config = dict(
    num_hidden_layers=8,
    hidden_size=64,
    num_attention_heads=2,
    num_key_value_heads=1,
    head_dim=32,
    intermediate_size=256,
    vocab_size=2048,
    hidden_act='relu',
    norm='rmsnorm',
    norm_place='pre',
    norm_eps=1e-06,
    positions='rope',
    rope_theta=10000.0,
    rope_fraction=0.25,
    qk_norm=False,
    attn_scale=0.177,
    bias='none',
    tie_word_embeddings=False,
    parallel_block=True,
    init='uniform',
    init_std_qkv=0.0528,
    init_std_o=0.0,
    init_std_up=0.0528,
    init_std_down=0.0,
    optimizer='soap_variant',
    learning_rate=0.00725,
    beta1=0.95,
    beta2=0.95,
    weight_decay=0.064,
    lr_head=0.0139,
    max_grad_norm=1.0,
    warmup_steps=200,
    schedule='wsd',
    decay_fraction=0.57,
    decay_shape='linear',
    final_lr_fraction=0.02,
    batch_tokens=[16384, 32768, 49152],
    max_seq_len=256,
    doc_mask=True,
    train_tokens=134900000,
    max_steps=4137,
    dataset='wikipedia_en',
)
Each number is 128 + 32 x the weight over the matrix's rms, rounded and kept within 0 to 255. Layers, rows and columns count from 0.

# layer 4 MLP down, 64x256, rms 0.217, rows 0-53, columns 128-255
[[175 137 126 180  91 147 132  65 152  49 136 166  42 141 124  61 108 147 119 105  87 173 155 149  85  83 157 148  93 148 197  68 158 107 171  91 120 103 121  88  65  86  85  83 133 136  93 106 160 140 139  91 125 122 150 142 131  97 132 140  87  94 158 196 135 173 106 126  74 207  87 140 139 150 115 129 169 162 144 121 129 172 142 110  76 121 105 144  95 140 182 135 155 169 112 133 169 121 139 149 142  84  97  67 160  90 121 115 126 142 129 120 140  73 150 121 154 100 149 114 109 109 150 110 118 167 135 138]
 [148  91 142 178 107 131 161 194 124 107  90  98 128 142 119  83 175  13 144  90 102 171 140 123  61  92 115 144 195  81 114 201 172 172 105 140  90 124 181 161  98 139  72 133 131 110 124 137 138 108 103 176 139 143 135  99 141 171 114 126 179 138 149 194 113 127 113 115 144 114 182 139 129 140 117 131 101 114 174 113 114 130 101  89 183 158 131  90 176 145 117 122 124 102  42 170 118 147 140  74 135  82  90 211 158 123  75 113 169 124 160 117 111 127 152 103 119 172 115 113 148 148 103 114 134  62 110 142]
 [167 114 174 129 174 137 128 172 119 136 158 157 152 154 208 182 172 160 118 130  27  96 122  80 164 126 131 108 157 114 116 158  73 174  82  86 156 165 200 119 140  95  96 168 167 109 114 173 172 182 121 140 145  79  83 144 173 163 130  33 168  93 134 133  70 142 145 136 174 157 146  81  89 124 114 152  89 138  69  71 170 122 130  66 165  94  89 169 106 157 134 110 160 150 129 100  87 117 110 152 110  87  92 170  22 129  85  95 134  69 100 105 135 114 132 175 140 152 129 142 134  80 110 105 116 139 121 134]
 [147 115  96 127 116 180 131 136 159 180 123 125 113  98 157 116  85 130 156 149 154 122 100 119 157 115  83  94 191 107 207 139 165 105 138 156 106 144 161 104 132 143 144 115  80 100 195 177 161 139 154 106 125 146  67  81 175 141 125 111 107 139 193  77  40 142 101  65 155 164  85  97 154 107  66 196 150  32 119 182 119 126 134 102 126 189 153 148 168 120 129  46 129 103 141 160 118 179 157 172 106 111 151  91 105 138 135 136 185 116 170 140  58 111 143 160 157 139  92 201 162 150 135 148 191  82 106 104]
 [104 137  71 127 119 120 182 168 102 194 112 131  95 129 109 156 163 149 147 147 122 124 140 174 112 138 117 119  82  69 108 148 164 126 132  78 117 109 150 106 115  66 149 129 160 132 107 139 202 172 152 160 171 161 180 110 118 152 128 112 100 128 109 181 126 146 162 113 106 110 132 105  84 105  70  87 174  94 157  94 201 108 108 118 112 117 107 138 158 146  90 124  79 126  95 131 168 132 178 111 157  62 131 152 187 151 113 178 122 153 133 130 147 121 152  80 113 145  98 112 159 118 151 183  51 120 153 161]
 [185  82  97 139  88 101 142  59 103 120 214 126  82 118 141 148  88  49 123 160 160 140 126 120 129 141 100 147 179 136 122 146 173 195 110 114  93 162 100  65 164  77 104 136 130  93 119 126 151 155 120  99 101 122 211 174 116 102 115 102 154 112  91  64  62 145 155 102 213  91 130  82 188 175  63 164 170  67 152  98 209 154 133 113 126 133 100 248  97 202  96 103  87 155 111 156  88 143 114  95 141 173 150 105  96 119 140 117 123 142  92 110 166  92 172 139 180 123 117 104 118 136 133 144 120  83  35 160]
 [117 145  86 144 120 122 131 202 141 135  99 116 132 102 104 143 129 139 177  39 149  96 116 139 131 104 104 145 220 127  83 122  32 129 157 165  45 133 155 128 147 109 107  44  83 140 125 137 212  92 135 158 149 168 123 177  54 165 118 126  97 101 143 105  47 110 124 152 133 111 161 148 149 111 117 146 152 201 129 180  59 166 112 119 117 103 152 119 141  99 140 113  67  85 189 131 128 139  71 125 121 102 113 158 151 193  89 171 151 125 132  94 127  90  76 159  73 149 139 113 171 172 130 133 127 109 174 129]
 [136 122 130 195 205 137 111 133 133 139 149 147 121 133  98 193 108 180 131 138 111 118 122 156 129  85 138 153 127 102 125 145 177 155  96 151  86 165 104  84  94 127 119 117 132  69 102 109 124 146 125  96  83 102 141 144 146 118 200 147 108 137 166 138 177 201 107 123 174  72 118  70  54 123 144  73  96 139  95  83 113 101  79  83  97 183 137 115 105  85 147 124 133 107 137 141 138 126 145 105 144 114 127  91 115 129 157 134 118  98 158 151 164 134 125 136  98 156 123 153  96 121 113  90 114  95  87 140]
 [165 141 136 102 131 104 130 147  84  96  67 109 132  93 138  98 150 112 129  98 138 144 100  93 183 109 106 128 138 129 104 158  75  84 153  81  69 145 112 122  66 139  85 106 137 163  84 149 156 119  79 158  54 185 155 121 126 133 123 149 119 103 171 144 121 141  54 131 151 140 158 171 110 122 112 176 174 120 119  85 136 108 107 107 149  96 129 137 160 114 187  69 122 131 184 200 121 168 124 164 146 186 137 162 148 125 147 149 136 147  73 108 151 121 131  84 138 113 113 118 176 117 101 142 151  86 134 171]
 [143 164 156  94 130 124 176  74  92 146 170 145 141 132 174  80 135 190 127 128 135 121 130 101  82 180 125  82 123 149 137 111 141 123  57  96 141  92  85 138  97 109 120 109 136  86 129 109 161 127 146 134 122 165  98 138 138 120 153 114  92 121 135 192 166 158  93 158 140 121 164 145 126 141 106 123 150  75 117 156 137 108 141 108 144 167 107 133 120  95 133 104 210 115 191 156 136 155  57 150  83 109  99 157 140 105  86 103  88 137 139 146 153 106 179 136 136 108 157  98 130 113 147  78  92   3 139 128]
 [114 135 126 123  99  90  61 154 102 185 141 110 156 123 114  83  81 167 119 125 101  94 182 131 153  25 167  97 127 121  79 186 110 118 127 118  84 143 141 132  53  82 135 119 160 173 123 143 139 131 148 107  98 123 131 108 173 166 124 149 156 180  89 115  88 129 136 156 118 135 102 151 147 101 173 114 109 131  80 106 117 158 135 142 168 105 116  82 100 146  69  70 163 189 146  78 202  99 159  94  60  61 164 100 139  78 158  97 151 130 102 119 104 140 124 199 106 165 125 138 119 144 122 113 117 149 171 139]
 [109 161 140 162 154 149 109 134 105 143 127 181  59 157 157 127 124 151 126  92  72 137 146 105 150 137 159 112 133 147 157 110 103 112 152 148 152  81 150 155 127 156 161 168 155 133 137 140 105 174 178 128  40 188 198 134 134 157 111 101 154 134 138 137 161 148 186 117  71 206 112 120 119  98 207  45 105  67  72 150  99 156 152 129 146 132 132  94 105 116 144 131 165 125 155  89 113 141 143  93 128 189 199 144 131 147 173 119  62  96 146 127  75  79 154 119  96  64 165 103 160  93 149 142 134 161 169 130]
 [138 125 134 163 138 153 129 163 129 195 169 154 172 120 116 120 182 162 144 132 102 126  75 141 149 136 168 108  79 109 116 149 184  85 104 101 111 146 158 155 108  87 140 115 158 103 162 165 138 104 139 163 162 133 186 111 215 131 159 115 193 175 118 144  71 187 113 137 116  63 117 129 180 100 132 142 112 145  79 145 134 136  88 121 163 111 158  83  93 126 197 139 125 137 147 111 113 129  96 159 144 107 118 167 161 123 108 170 139  86 133 148 168 145  94 125 132 112 112 141 157 139 100 129 166 148  71 136]
 [114 114 143 119 132 138 214 138 147 100 170  96  72 118 106  56 131  96 148 160 101 148 122 176  94 149 135 130 151 119 142 162  81 151 141 202 136 116 122 114 148 154 173 152  73 135  79 122 159 139 110  70  40  99 133  79 129  44 120 160 120 101 119  64 143 201 105 127  96 137 104 136 128 151 173  84 133 111 146 117 115 130 118 119  90 109 180 137 138 122 117 126 173 121 136 118 137  86 140 159 162 176 116  90 138 138 104 114 139 108  89 139  92 108  92 108 175 141 103 138 107  86 125 118  75 152 119 117]
 [129 121 124 119 144 106 103  99 171 117 186 145  80 144 149 128 105 121 134  99 127 144 140 154 151 106 121 168 145 132 121  96 184  88 138 106 169  91 144 116 104 112  94 139 104 124 106 138 140 123 123 124 170 124 105 137 115 118 136  77 154 106 138 200 154 107 146 184 161 137  89 128  91 120 115 141 178 145  96 148 132  96 134 107 140  95 108 132 107 175 182 127 142 171 173 158 134 154 104  40 126 170  63 142 144 110 170 147 114 130 110 110  79  59 178  97 123 120 127  81 129 169 148 107 140  81 140 121]
 [ 89 157  70 137 164 106  87 165 118 151 138  60 100 113 119 126 102  46 106 172  90  45 101 175 186 131 159 124 165 127 165 137  65 168 133 135 127 130 129 146 155 148 161 104 139 158 143 182 118  92 143 131 188 155 187 143  83 141  97 130 114  81 129 138 143  94 131 142 112 159 137 117  90 165 169 120 113 141 157  65 119 173 118 141 175 121 104 171 124  94  86 116 191 149 149 139 138 210 105 164 106 106 121 114 142 130  91  65 148 120 209 121 130 202 153  39 182  98 162 111 178 138  99 114 159 221  72 149]
 [150 139  77 151  85  99 123 160  59 104 164  82 138 112 192 135  64 120 147 107  75 113 131 141 160  62 185 146 104 120 150 163 120 112  90 154  94 171 129  82 120 147 123 161 130 108 129 101 170 116 191 148  90 157 156 122 138 112 114 113  86 103 147 162 132 148 132 120 171  11 116 107 146 102 146  82 134 105 123  75 126 180 138 123  90  93 123 190 106 121 162 143 125  71  91 138 113 132 115  94 155 192 118 163 120 129 200 125 136  69 153 122  78 125 114 140 192  86 112 102 185 134 127  82 176 147  98 189]
 [163 101 113 185 150 157 103 152 138  71 107 165  65 132 120 133 132  95 161 116 161 145 156 126 114 228 177 124 142 127 147 107 183 115  98 133  52  60 131 138 184 108  87  66  35 164 144 124 115 156  93 137 121 204 183  67  93 131  99 133 173  79 130  77 141  91  74 115  46 173 158 136 140 120 136 121 127 137  74 123  29 130  60 184  88 138 159 150  76 168 176 129 145  91  75 131 205 175 155 109 109 157 142 124 203  72 103 117 170 167 195 103 120 120 120  13 148 170  81 106 105 125 113 142 150  69  86 150]
 [114 187 178  89 131 143 113 175  81 166 115  65 152 149 145 163 145 121  70 130 116 129 103 106  93 172 106 166  59 101 101 112 116 105  84 120 145  95 115 160 144 158 134  66  93 141 131  98  44 120 154 111 229 116 150 122 142 117 137 136 139 140 113 145 122 149  92 103  74 176 144  74  34 130 216 184  93 126 165 159 122 183 157  95 112 128 110 113 161 130 125 152 144 107 116 112 107 154 119 132 142 116 110 149 127 107 127 108 137 146 122 118 162 145 186 108 122  93 164 158 191 109  97 122 122 172 127  70]
 [184 144 120 114 137 184 101  91 150 104 147 169 128 119 100 129 172 131 174  90 135 163 128 123 133 116 175  80 163 140 148 166 141 127 138 101  94 150 138 100 120 123  42 162  88 141  97 109 146  96 165 119  99  68 114  99 136 139 130 133 109 101 136  97  85 127 145 104 174  96  50 108 116 174 142 140 141 130  65 131 181 124  66 133 116  99 186 183  92 145 176  78 138 159  83 151 209  83 136  95 123 130 108 102  99 197 153  95 170  90  93 142  99 173 116 132 154 127  94 164 160 119 151 126 128 174 176 189]
 [ 77 160 144 155 126 146 169  82 133  96 165  66  43 155 113 142  96  80 145  93 153  99 137 194 165  67 139 117 108 103 133 139 154  81 111 182  36  98 149 133 112 103  88 155 136 150 162  91  58 157 180 146  97  75 195  97 205 148 156 122 229  98 117 171 130  78 150 155 126 150 141  84 132 164 150 129  92 140  83 118 156 178  98 130 105 151 154  79 105 117 136 179 141 111 133 154 229 156  84 152 137 148  96 102 204 155 127 146 155 115 167 142 125  94 136 150  82  91 135 138 126  95 118  95 152 155  61 188]
 [ 88 119  93 181 140 106  77  89 118  70 133  97 136 161 175 134 113 154 130  97 103 148 110 129 104 221 138 157 153 102 145 114  82 152  97 136 105 163 137 169  94  97  78 149 160 163 108 128  60 165 177 143  79  58 179  68  94 144 138 113 127 119  76  74 148 158 122  83 101  96  90 165 119 110 172  83 123 133 152 136  96 129  49 172 131  58 135 121 101 139 120 152 124 168 164 120 116 129 153 122 177 210 134 137 104 110 107 165 137 174 176 135  70  79 138 125 134 105  59 119 113 222 119 128 115 122  99 122]
 [162 103  98 137 180  94 172 100 133  72 125 171 173 147 119 159 182 140 198 140 162  85  74  88 183 100 159 104 143 103 152 115  81 145 117 115 125 107 148 164 104 121  98 122 128 130  98 142 167 193 181 178 116 150 163 115 149 121 133 112  91 122 129 127 115  96 116 137 117 116 125 113  65 190 128 129 140  95 106  88 135 121  41 149 151 146 161 134 114 140 103  78 208 212  98 145 115 101 128  98 132  67 128 144 134 160 157 123 130 117 122 148 148 144 210 125 123 128  99 102 137 147 165  92  92 160 112 160]
 [119  89 144 147 128 141 106  91  96 165 133 135 125 117 148  99 230  97  98 158  91 139 163 115 115 149 129 142 154 142 135 147  73 149 116  99 150 112 127  77 135 123 111 112 135 159  76 120 164  74 115 135 174 129 128 151 162 138  93 178 146  86 143 118 137 128 138 170 136  66 134  87 108 112 116 117  87 188 130 128 135 133 110 119 163 120 135 122 103 118 147 158 166 142  96 135 128 101 112 168 110 132 139 137 163 196  79  84 152 140 117 161 162 139 172 111 138 152 142 138  94  71  79  99 149 163 119 134]
 [110 145 142 146 123 122 115 116  98  91 183 116 100 166  80 105 179  91 116 105 157 146 108 188 102 103 161  90 108 126 128 132  77 122 101 103 155 107 149 158  44 127 135 162 117 126 186 120 107 123 172  95  91 127 168 115 176 148 120 154 110 147 121 146  90 128 100 100 127 136 147 146 164 136 181  95 119  90 120  97 122 134  89 154 103 122 184 125  80  81 173 168 150 129 110  87 125 139 156 145 129  99 117 131 180 109  99 156 121 101 164 111  93 116 155 117 115 103 108 109  92  91 157 102  97 127 128 122]
 [105 130 135  60 127  94 133 122 170 143  82 122 135 154 121 142 194 106 101 128 137  79 136  79 142 156 104 198 130 156 111 117  55 121 144 128 154  98 113 138 136 128 118  93 127 128 123  95 156 165 105 146  68 157 173 118 181 140 180 121  80 128 110 161 130 150  96 135 122 164 116  70 128 134  82 160 121  88  78 131 138 110 130 109 170 124 174 178 146 142 145 147 203 121 145 134 184 119 104 131 181 105 152 117 189 160  56  93 111  61 199 114  93 143 124 108 119 139 114 121 146  43  87  81 133 126 148 171]
 [154 136 120 139 119 124  81 144 149 197 165  96 115 154 115 110  99 198 110  63 147  90  75 135 135 205 193 141 131 155 131 113 136  88 103 110 152 105  95 189 158 212 164  88 100 160 123 130 122  97 127 140 114 133 146  66  92 144  87 126  89 142 150 118 176 100  81 110 101 100  74  79  71 106 148 185 142  62 199 125 128 172 141 130 147 164 188  96 116 127  97 195 154 156 105 155 134 163 116 114  93 158 158 138 111 148 109 137 120 121 172 113  95 123 118  67 105  85  75 167  83  46 128 162 100 119 141  95]
 [108 160  76 166 151 128  77 120  68 177 111 104 141 105 134 145  93  94 154  77 127 151 106 118 138 122 161 116 166 169 105 135 100 162  91 100  64 151 116 102 114 133 129 119 191 116  94 119 125 126 123 113  85 149 134 153 123 124 182 140  85 127 154 154 102 152 154 134 151  66 134 131  97 187 100 117 153 189  69  80 123 136 134  98 148 127  85 116 144 150 163 161 161 148  73 102 130 141 140 110 145 190 177 110 111 153 198 151 122 156 106  97 124 128 185 172 111 157 137 116 168 170 126 134 117 126 178 134]
 [113 155  76 171 148 113 101  72 143 156 131 108 128 178 156 128  77 126  95 102 170 112  78 150 105 101 171 128 115 165 117 156 111 144 154 110 199 109 138 170 143  95  57 106  82 140 145 116  83 111 124 131  86 112 160 133 134 135 138 155 164 136 141  99 135 157 133 123 169 123 138  92 130 102 116  77 105 181 139 175 173 125 107 111 166 127 126 121 153 108 195 151 145 123 102 161 119  45  80 138 152  82 115  94  89 133 216  75 165 138 112 151 181 184 141 134 127 102 103  89 138 154 130 117 120 100 135  67]
 [110 131 193  96 150 164 192 144 113  97 146 135 131 166 127 107 116 143  78 138 135 129  93 145 153  60 137 140 145 164 130 137  87 125 136 138 139 101 139 117 139 137 117 130 125 125 171 154 132 143 155  74  62 127 196 138 153  98 150 126 152 151 125  89  88 132 151 124 133 143 128  97 172 137 142 167  67 153 121 138 107 158 139 113 110 120 119 189  67 142 141  67 129 112 137 107 111  82 102  90 122 109 122 195  95 104 110  54  96 129 129 161 100 128 141  92  95  94 145 150 137 139  90 161 124 125 159 127]
 [168 171 112 145 113 158 129 139 167 146 158 117 120 156 120 157 158 223 184 169 127 155 110  73 129 203 155 100 119  89 126  78  70 133 149 104  52  45 136 133 111  68 168 144 116 149 174 132 155 120 187 128 176 162 155  63  92 140 102 110 109 149 170 144 143  95 175 132 115 164 110 113 104 122 148 126 126 174 123 146 167 154  64 156 112 137 134  67  95 164 165 137  72 163 124 120 147 171 106 109 144 212 191 152 145 146 108 234 121 161 117 157 145 118 188  61 118 154  48  97 129 190 172 141  68 155  98 143]
 [127 144 173 116  86 103  96 149 138 182 110 111 151 156 157 103 133 110  93 148 155 116  88 165  66 129 128 120 129 146 128 112  77 132 166  86 165 128 138 102  98 122 133  91 125 126 128  87 108  99 109 146 102 108 142  76 151 154 126 125  92 165 154 129 194 130 127 104 139 154 108 107  96  98 143 100 143 106 183 147 111 117 199 116 147 131  98 110 139 134 187 177 150 138 125 117  87 154 104 150 104 153  79 120 143  61 175  83 173 110 137 158 127  66 138 116 115 134 129  87 128 111 133 129 181  78 101 117]
 [105 118  97 141 184 201 125 133  86 136 138 109 151 105 134 174 169 174 128 154 115 149 141 177 125 111  96 169  55 205  83 113 130 119 152 121 123 191  95 121 145 113 133 120 211 113 132 154  95 156 151 112 162  43 201 146 114 102 123 121 123 138 128 108 126 144 154 163 143 119  79 171 177 109 157 105  96 151  99 121 130 152 113 178  95 134 118 137 178 175 144 157  88 170 156  97 159 130 102 157 158  82  90 126 130 105 136 154 110 152 146 131  86 149  86 114 129 134 164 149 142 123  62  75 118 140  87 151]
 [142  95 128  82 125  55 100 141 130 125 126 143 168 144 142 135 145 113 105 146 155  90 137 110 121 118  92 133 119 140 111 104 144 141 121  93 107 127 131 101 132 116 133  98 145 139 137 176  91 146 136 120 141 160  92 143 144 148 150 138 187 132 108 196 131 109 105 133 132 128  94 162 116 179 129 135  78 101 115 160  95 146 151  82 102 159  47 107  96 141 175 174 198 102 132 151  41 183 150  61 130 157  73 109 175 102 160 115 126 110 145  96 158 125  60  87  58 125 136 125 142  63 110  63 161 121 208 137]
 [173 127 189 114 133 140 151 184  95 153  93 134 110 164 144  94 120 123 129 145 128 176  53 159 141  71 168 117 117 118 124 100  95 146 153  91 135 144 148  51 149 167  83 196 207  92  99 165 224  88 116 137 183 145 147 127 143 120  96  79 149 123  70 146  67 109 175 157 179 157 115  90 131 156  92 183 112 134 160  85 133 145 155  89 127 161  95 144 119 175 130  66 128 164 119 107 179 135  67 153 120 164 118  84 139 179 189 127 142 107  86  69 129 139 113 172 121 100  82 160 161 130 161 117 123 143  66 108]
 [ 73 170 140 139 149 116 182  99 121  68 187 119 156  85 125 118 172 180  98 112 111  96  99 167 159  79  86 107  98 104  83 171 119 114 128 100 118 182 126 107 168  89 132  71  85 128 116 161 148 104 176 113 160 113 106 139 109  84 141 131 119 121  95 147 145 156 147 143 121  81 108 154 115 130 149 135  82 146  66 143 124 176 170 123 157 103 127 102 105 167 155 196  24 140 134 140 105 103 110 126 168 165 134 159 108  97 140  99 137  75 112 191 145 171 117 144 113  88 107 108 177 106 141 125 169 161 114 148]
 [180 112 184  92 152 159 104  99 143 102  92 131 155 142 106 154 109 114 139  96 130 162 154 153  91  53 120  52 135 173 130 156  91 116  81  80 155 169 149 132 117 119 193  54 141  64 103  94 127 138  81 141 142 133 145 174 114 133 119 132 118 119 155 226 188  88 112 162 187 128 116  49 163 150 164 150 151 164 141 118 131 155 132 163 148 138 124 113 150 124 121 173 144 195  92 117 110 135 127 152  89  59 135  98 116 130 167 141 139 114 161 122 171 139 124 139 102 132 101 102 147 123 112 127 143  91  47 106]
 [ 98 105 117 185 136 139 147 117 121 186 167 171  93 108 127 165 143 191 112 204 118 118 149  47 121 213 137 141  98 137 224  57  98 130 144 121 101 151  82 137 108 140 111 132 136  95 118  91 109 174 131 159 127 137 106 125  79 107 114  82 168 145 140 153 130 233 140 155 164 114 102 102 169 121  66  99  51 133  68 148  75 164 188 166 100 144  85 121 102 117 119 115  90 223 171 140 108  99 153 114 111 106  99 119 149 141 152 127 117 135 136 149 125 125 180 134 194 166  81 128 119 137 151  92  84  98 133 163]
 [199 107 156 112 127 173 148  78 123 119 126  76 161 122 170  60  76 161 103 108 118 163  57  77 144 174 169  59 156  78 146 157  96 141  99 143 167 120 108 144 176 172 154  56  89 114  95 125 117 134 171 133  73  82 165 116  68 111 128 100 118  51 144 119 140 173 152 140  96 105 148 135 101 142 124 139 147 100 173 125 118 101 145 120 134 144 134 120 116  59  41 120 110 144 199 125 170 101 125 221  44  97 160 153 142  87 100 112 148 121  82 159 115 164 150 126 198 134  89 169 123 136 104 176 119 115 129  84]
 [113 103 158 171 126 120 126 121  99 123 108 181 110  64 134  43  81 148  92 118 127 120 123 121 137 119 136 127 143 101 160 131 110 163 139 157 139 155 137  63  92 121 137  98 181  89 102 145  88 106 141 178  84 229 109 126 163 109  87 137 139  93  95  97 151  95 137 132 139 139 131 156 120 145 114 155 144 148 119 163  92 106 102 111 113 124  72 121 138 142 104  68 121 100 132 124 118 149 136 146 117  53 118 103 134 165 137 145 149 132 111 125 137 124 134 175 175 142 116 148 121 107 139 169  81 139 135 102]
 [140 143 112 170 158 122 123 129  56 157 127 145  90 114   0 136 100 159  81 121 175 131 147 192 113 199 239 125 167 109 174 139 133 113  93 122 182 100 123 215 105 174 141  80 170 113 173 101  94  85 112 171 127 207 118 118 110 146 117 159 129 134 147 110 216 156 113 119 121 104 175 158 219  86 125 118 135 115 155 143  84 132 128 139  99 173 144  98 163  65 124 162 136 175  81 123 193 158  76 122  69 156 190 105 178  96 148 157 146 146 172  95 129 149 125  91 114 103 119 145  97  61 141 148 123 188 145 124]
 [ 36 165  88 170 141 137 228 152 125 169 195 111 136 115 104 186 136 154 103 148 103  53 170 148 117  93 105 171 131 166 119 117 101 185 120 143 147 137 116  97 131  95 130 132 151 165 167 104 114 104 119 158 172 129 152  88 137 133 182 139 155 191 144 109 147  86 165 114 140 140  92 134 113 116 174 116  82 144 186  73  89 172 158  88 159 142 124  76 144 127  71 187 175 121  95 185  39 167  84  89 112 106  52  96 101 135  79  76 140 118 125 127  82 108 118 161 136 166 127 178 160 157 135 112 150 135 126 107]
 [170 111 127 144  71 113  36  94  73 116 127 118  95 102 114 118 108 131 111 138 181  80 147 135 127 200 104 128 133 153  85 136 169  80 159  67  57 115  89  95 107 121 144 110 160 114 105  74 155 136 137 122 115 194 146 153 120  76 126 178 129 134 167  65 221 163 122 144 136 100 152 160 174 155   3 124 135 157 132 118 114  91 109 166 110 115 153 180 101 106 137 130 103 142  93 114 169 187 119 122 105 146 159  94 161  62  95 107 157 162 116 131 155 161 106 106 108 162 114 126 155  46 104 157  82 140  59 129]
 [109  95 125 137 113 148 119 141 179  91 144 120 162 153 125 141 164 101 139 143  84 169 114 130 162  96 139 122  47 148 127 176 127 177  93 116 128 172 164 150 196 170 126 130 117 163 166 161 100 147 134 129 124  73 146 118 125 126 135 135  98 152 165  72 117 151 111 143 146 116  98 111  96 139 123 112  95 165 151 117 105 152 128  85 170 101 127 150 139  91 178 109  98 126 116 148 105 117  90 133 164 171 153 115  68 105 146 120 145  94 173 187 105 137 105 110 105 113 122 106 137 146  92  72 170  57 133 198]
 [119 137 114 111 138  78  83 138 183 104 122 148 108 142 161 171 146  72 154 117 171 109 167  79  78 203  88 169 118 166  88  86 150 116 150 128 170 129 102 130  98 137  83 121 137 187 148 121 136 147 121 181 169 108 112 154 163 111 120 111 174 147 123 172 105 101  97 184 155 101 152 127 165 155 107 163  93 145 121 118 160 125 133 107 117 141 117 127 158 143 229 119 151 146 129 146 115 178 144 105 168  86 104 159 155 131  86 186  91 162 155 136 168 112 100 168 122 123 148 109 165 116 192 137 134 140 138 109]
 [141 132 164 107  93 145  94 158 184 156  42 103 150 141 140 138 201 160 147 130 141  93 132  98 158 137 144 146  95 122 139 105 112 139  71 149 152 101 123 142 138  69 180 120 111 110 177  81 106 150 125 141 147 168 185 154 132 118 181 153 153 124 126  53 205 163 134 148  84 148 106 123  72  82 164 120 136 146 117  97 139  90 115 107 116 157  73 149 116 104  94 164 152 115 174 100 118  79 104 115 132 119  99 137 140 134 119 153 100 137  98 136 129 160  81  96 107 131 165 146 159 112 160 155 154 128 169 118]
 [ 76 153  87 130 130 119  79  79 147 109 153 139  59  88 172 162 143 145 192 106 130  84 127 130 110 104 169 121 214 116 125  86 158 111 137 160  73 122 149  89 186 147 151 118 115 150  98 145  90  95 122 117  59 135 128  85 147  95 155 148 122 107  87 172 112  89 180 166 107 173 143  80  92 207 206 137 184  93 106 149 173 139 156 150 117 159 156 103 104 151 152 132 119 108 104 124 113 170  92 142  99 143 106  48 116 138 115  84 128 103 167 191  88 161 104 153 114 170 154 171 195 118 114 100  92  96 150 130]
 [145 133 160  72 163 118  62 150 112 141  98 194 120 115 161 110 148 114 146 139  74 101 176 104 109 123 112  98 148 159 157 130 131 161  88  96  79  88 124 113  83 162 153 139 128 109  95 116 131  94 141 144 109 131 115 143 167  79 131 128 177 101 133 238 157 121  82 186 127  99 114  90 122  56 159  97 102 166 118 112 138 135 165 105 124 186 106 119 147 127 154 126 134 115 128  87 129 161 119 141 145 139 144 139 103 161 149 140 128  95 116 143 148 125 201  95  72 164 134 178 130 125 113 144 135 144 129 148]
 [147 118 154 162 141 137 173 106 106 181 139 109 133 120 139 134  99 101 129  90 163 129 136 107 164 162 163 170 101 147 130 118 209  98 124 145 110  97 139 190 133 125 142 173 147 112 136 130  91 137 111  86 125 130  81 201 167 102  99 114 133 139  92 188 115 177 113 120 153 106 125 168 154 142 163 174 136 143 123 116 144 112  82 129 128 122 107 115 135 156 179  94 160 180 144 172 101 119  94 144  75 131 154 167 159 135 115 139 163  52 112  75 112 149 109 140 113  98 114 103 106 145 108 110 170 172  87  97]
 [173 119 144 172 185 110  89 163 118 126 105 119 171 130 127 187 150 148 186 124  67  62 116 124 140  54 142 115 143 177  89 180 157 133  67 119 153 129 163 124 129  51 100 129 214  86 134  86  83 128 168 103  82 191 234 146 166  87 147 158 148 152 102 169 139 120 151  68 168 120  85 154 126 147 230 106 135 188 116  68 198  98 121  98  46 135 148  73  75 129 139 149 149 127 117 138  82  72  80 111 192 111 132  98 111  74 149  73 129 142 129 162 117 134 109 213 105 148 117 120 113 124  86 152 171 176  78  92]
 [192  84  46 171 110 181 101 128  89  83 175 136 123 140 153 119 119 201 180 134  68 143 110  71 121 127 123 144 194 183  93 115 147 150 132  80 169 123 138 136 139  60  81 105 155 151  78 144 112 146 110 145 116  97  91 207 141 112 175 103 173 122 150 145 108 135 126 160 137 106 174 184  99 137 168 163 121 132 124 126  84 149  97 126  92 111 127 109 118 140 158 150 162 115 102 103  90 130 157 118  55  95 106 149 135  98 128  89 113 150 131 149 188  94 164 122 153 152 100  92 101 123 131 109 135 100  27 163]
 [134 131 138 157 129 104 144 161 154  95 102  93  95 139 114 133 144 131 127  75 110 112 127 138 108  92 107 138 165 185  97 126 147 123 113 208 108 143 158  94 125 129 154 159 153 126 140 142 137 152 117  83  83 120  95 113 143 138 160 142 106 119 122  92 101 179 119 112  95  94  89  75 117  84 196  93 117 136 139 150 124 182 102 145 164 139 158 161 103 119 184 153 197 104  79  98  95  68 118  98  96 204  95 131  79  94 137  95 139 115 150 129 125 106 144 130 122  88 130 145 165 109  63 156 161  83 147 145]
 [ 82 101 141 110 133  98 105 177 150  54  61 103 104 101 119 145 153  69 111 157  90 197 148 102 134 139 122  74 173 132 123 120 135 101 111 138 160 144 151 129 154  94  86 102  88  54  62 105 137 136  45 174 133 139  92 150 110 173 140 155  93 139  88 171 122 168 137 142  75 140 192 119  75 119 126 125 165 152 135 129  95 107 113  91  92 137 107  93 149 151 152 111 104 190 151 131 117  90 119 147 120 145 115 107 139 120 139 114 158 158 108  97 119 100 176 104 133 132 127 133 125 147  55 143 113 121  79 126]
 [113 175 146 104 141 147  98 133 109 127 124 121 125 137  99 112 193 159 104 161 102 120 150 142 146 113 119 137 176 109 124  84 135 158 174 122 158 115 120 185 129 111  92  89  86 154 119 143 123 121 176  49 154 160 114 137 125 134 142  84 104 168 109 147 170  95 151 171 134 156 131  61 138 125 181 121  94 135 144  88 127 163 136 127 118 145 107 111 113 101 185  99 158 178 165 115 149  93 106 128 182 174 123 119  66 145  77 146  76 112 142  99 124 149 158 189 126  99 134 134 145 116 126 153 124 186 175 125]]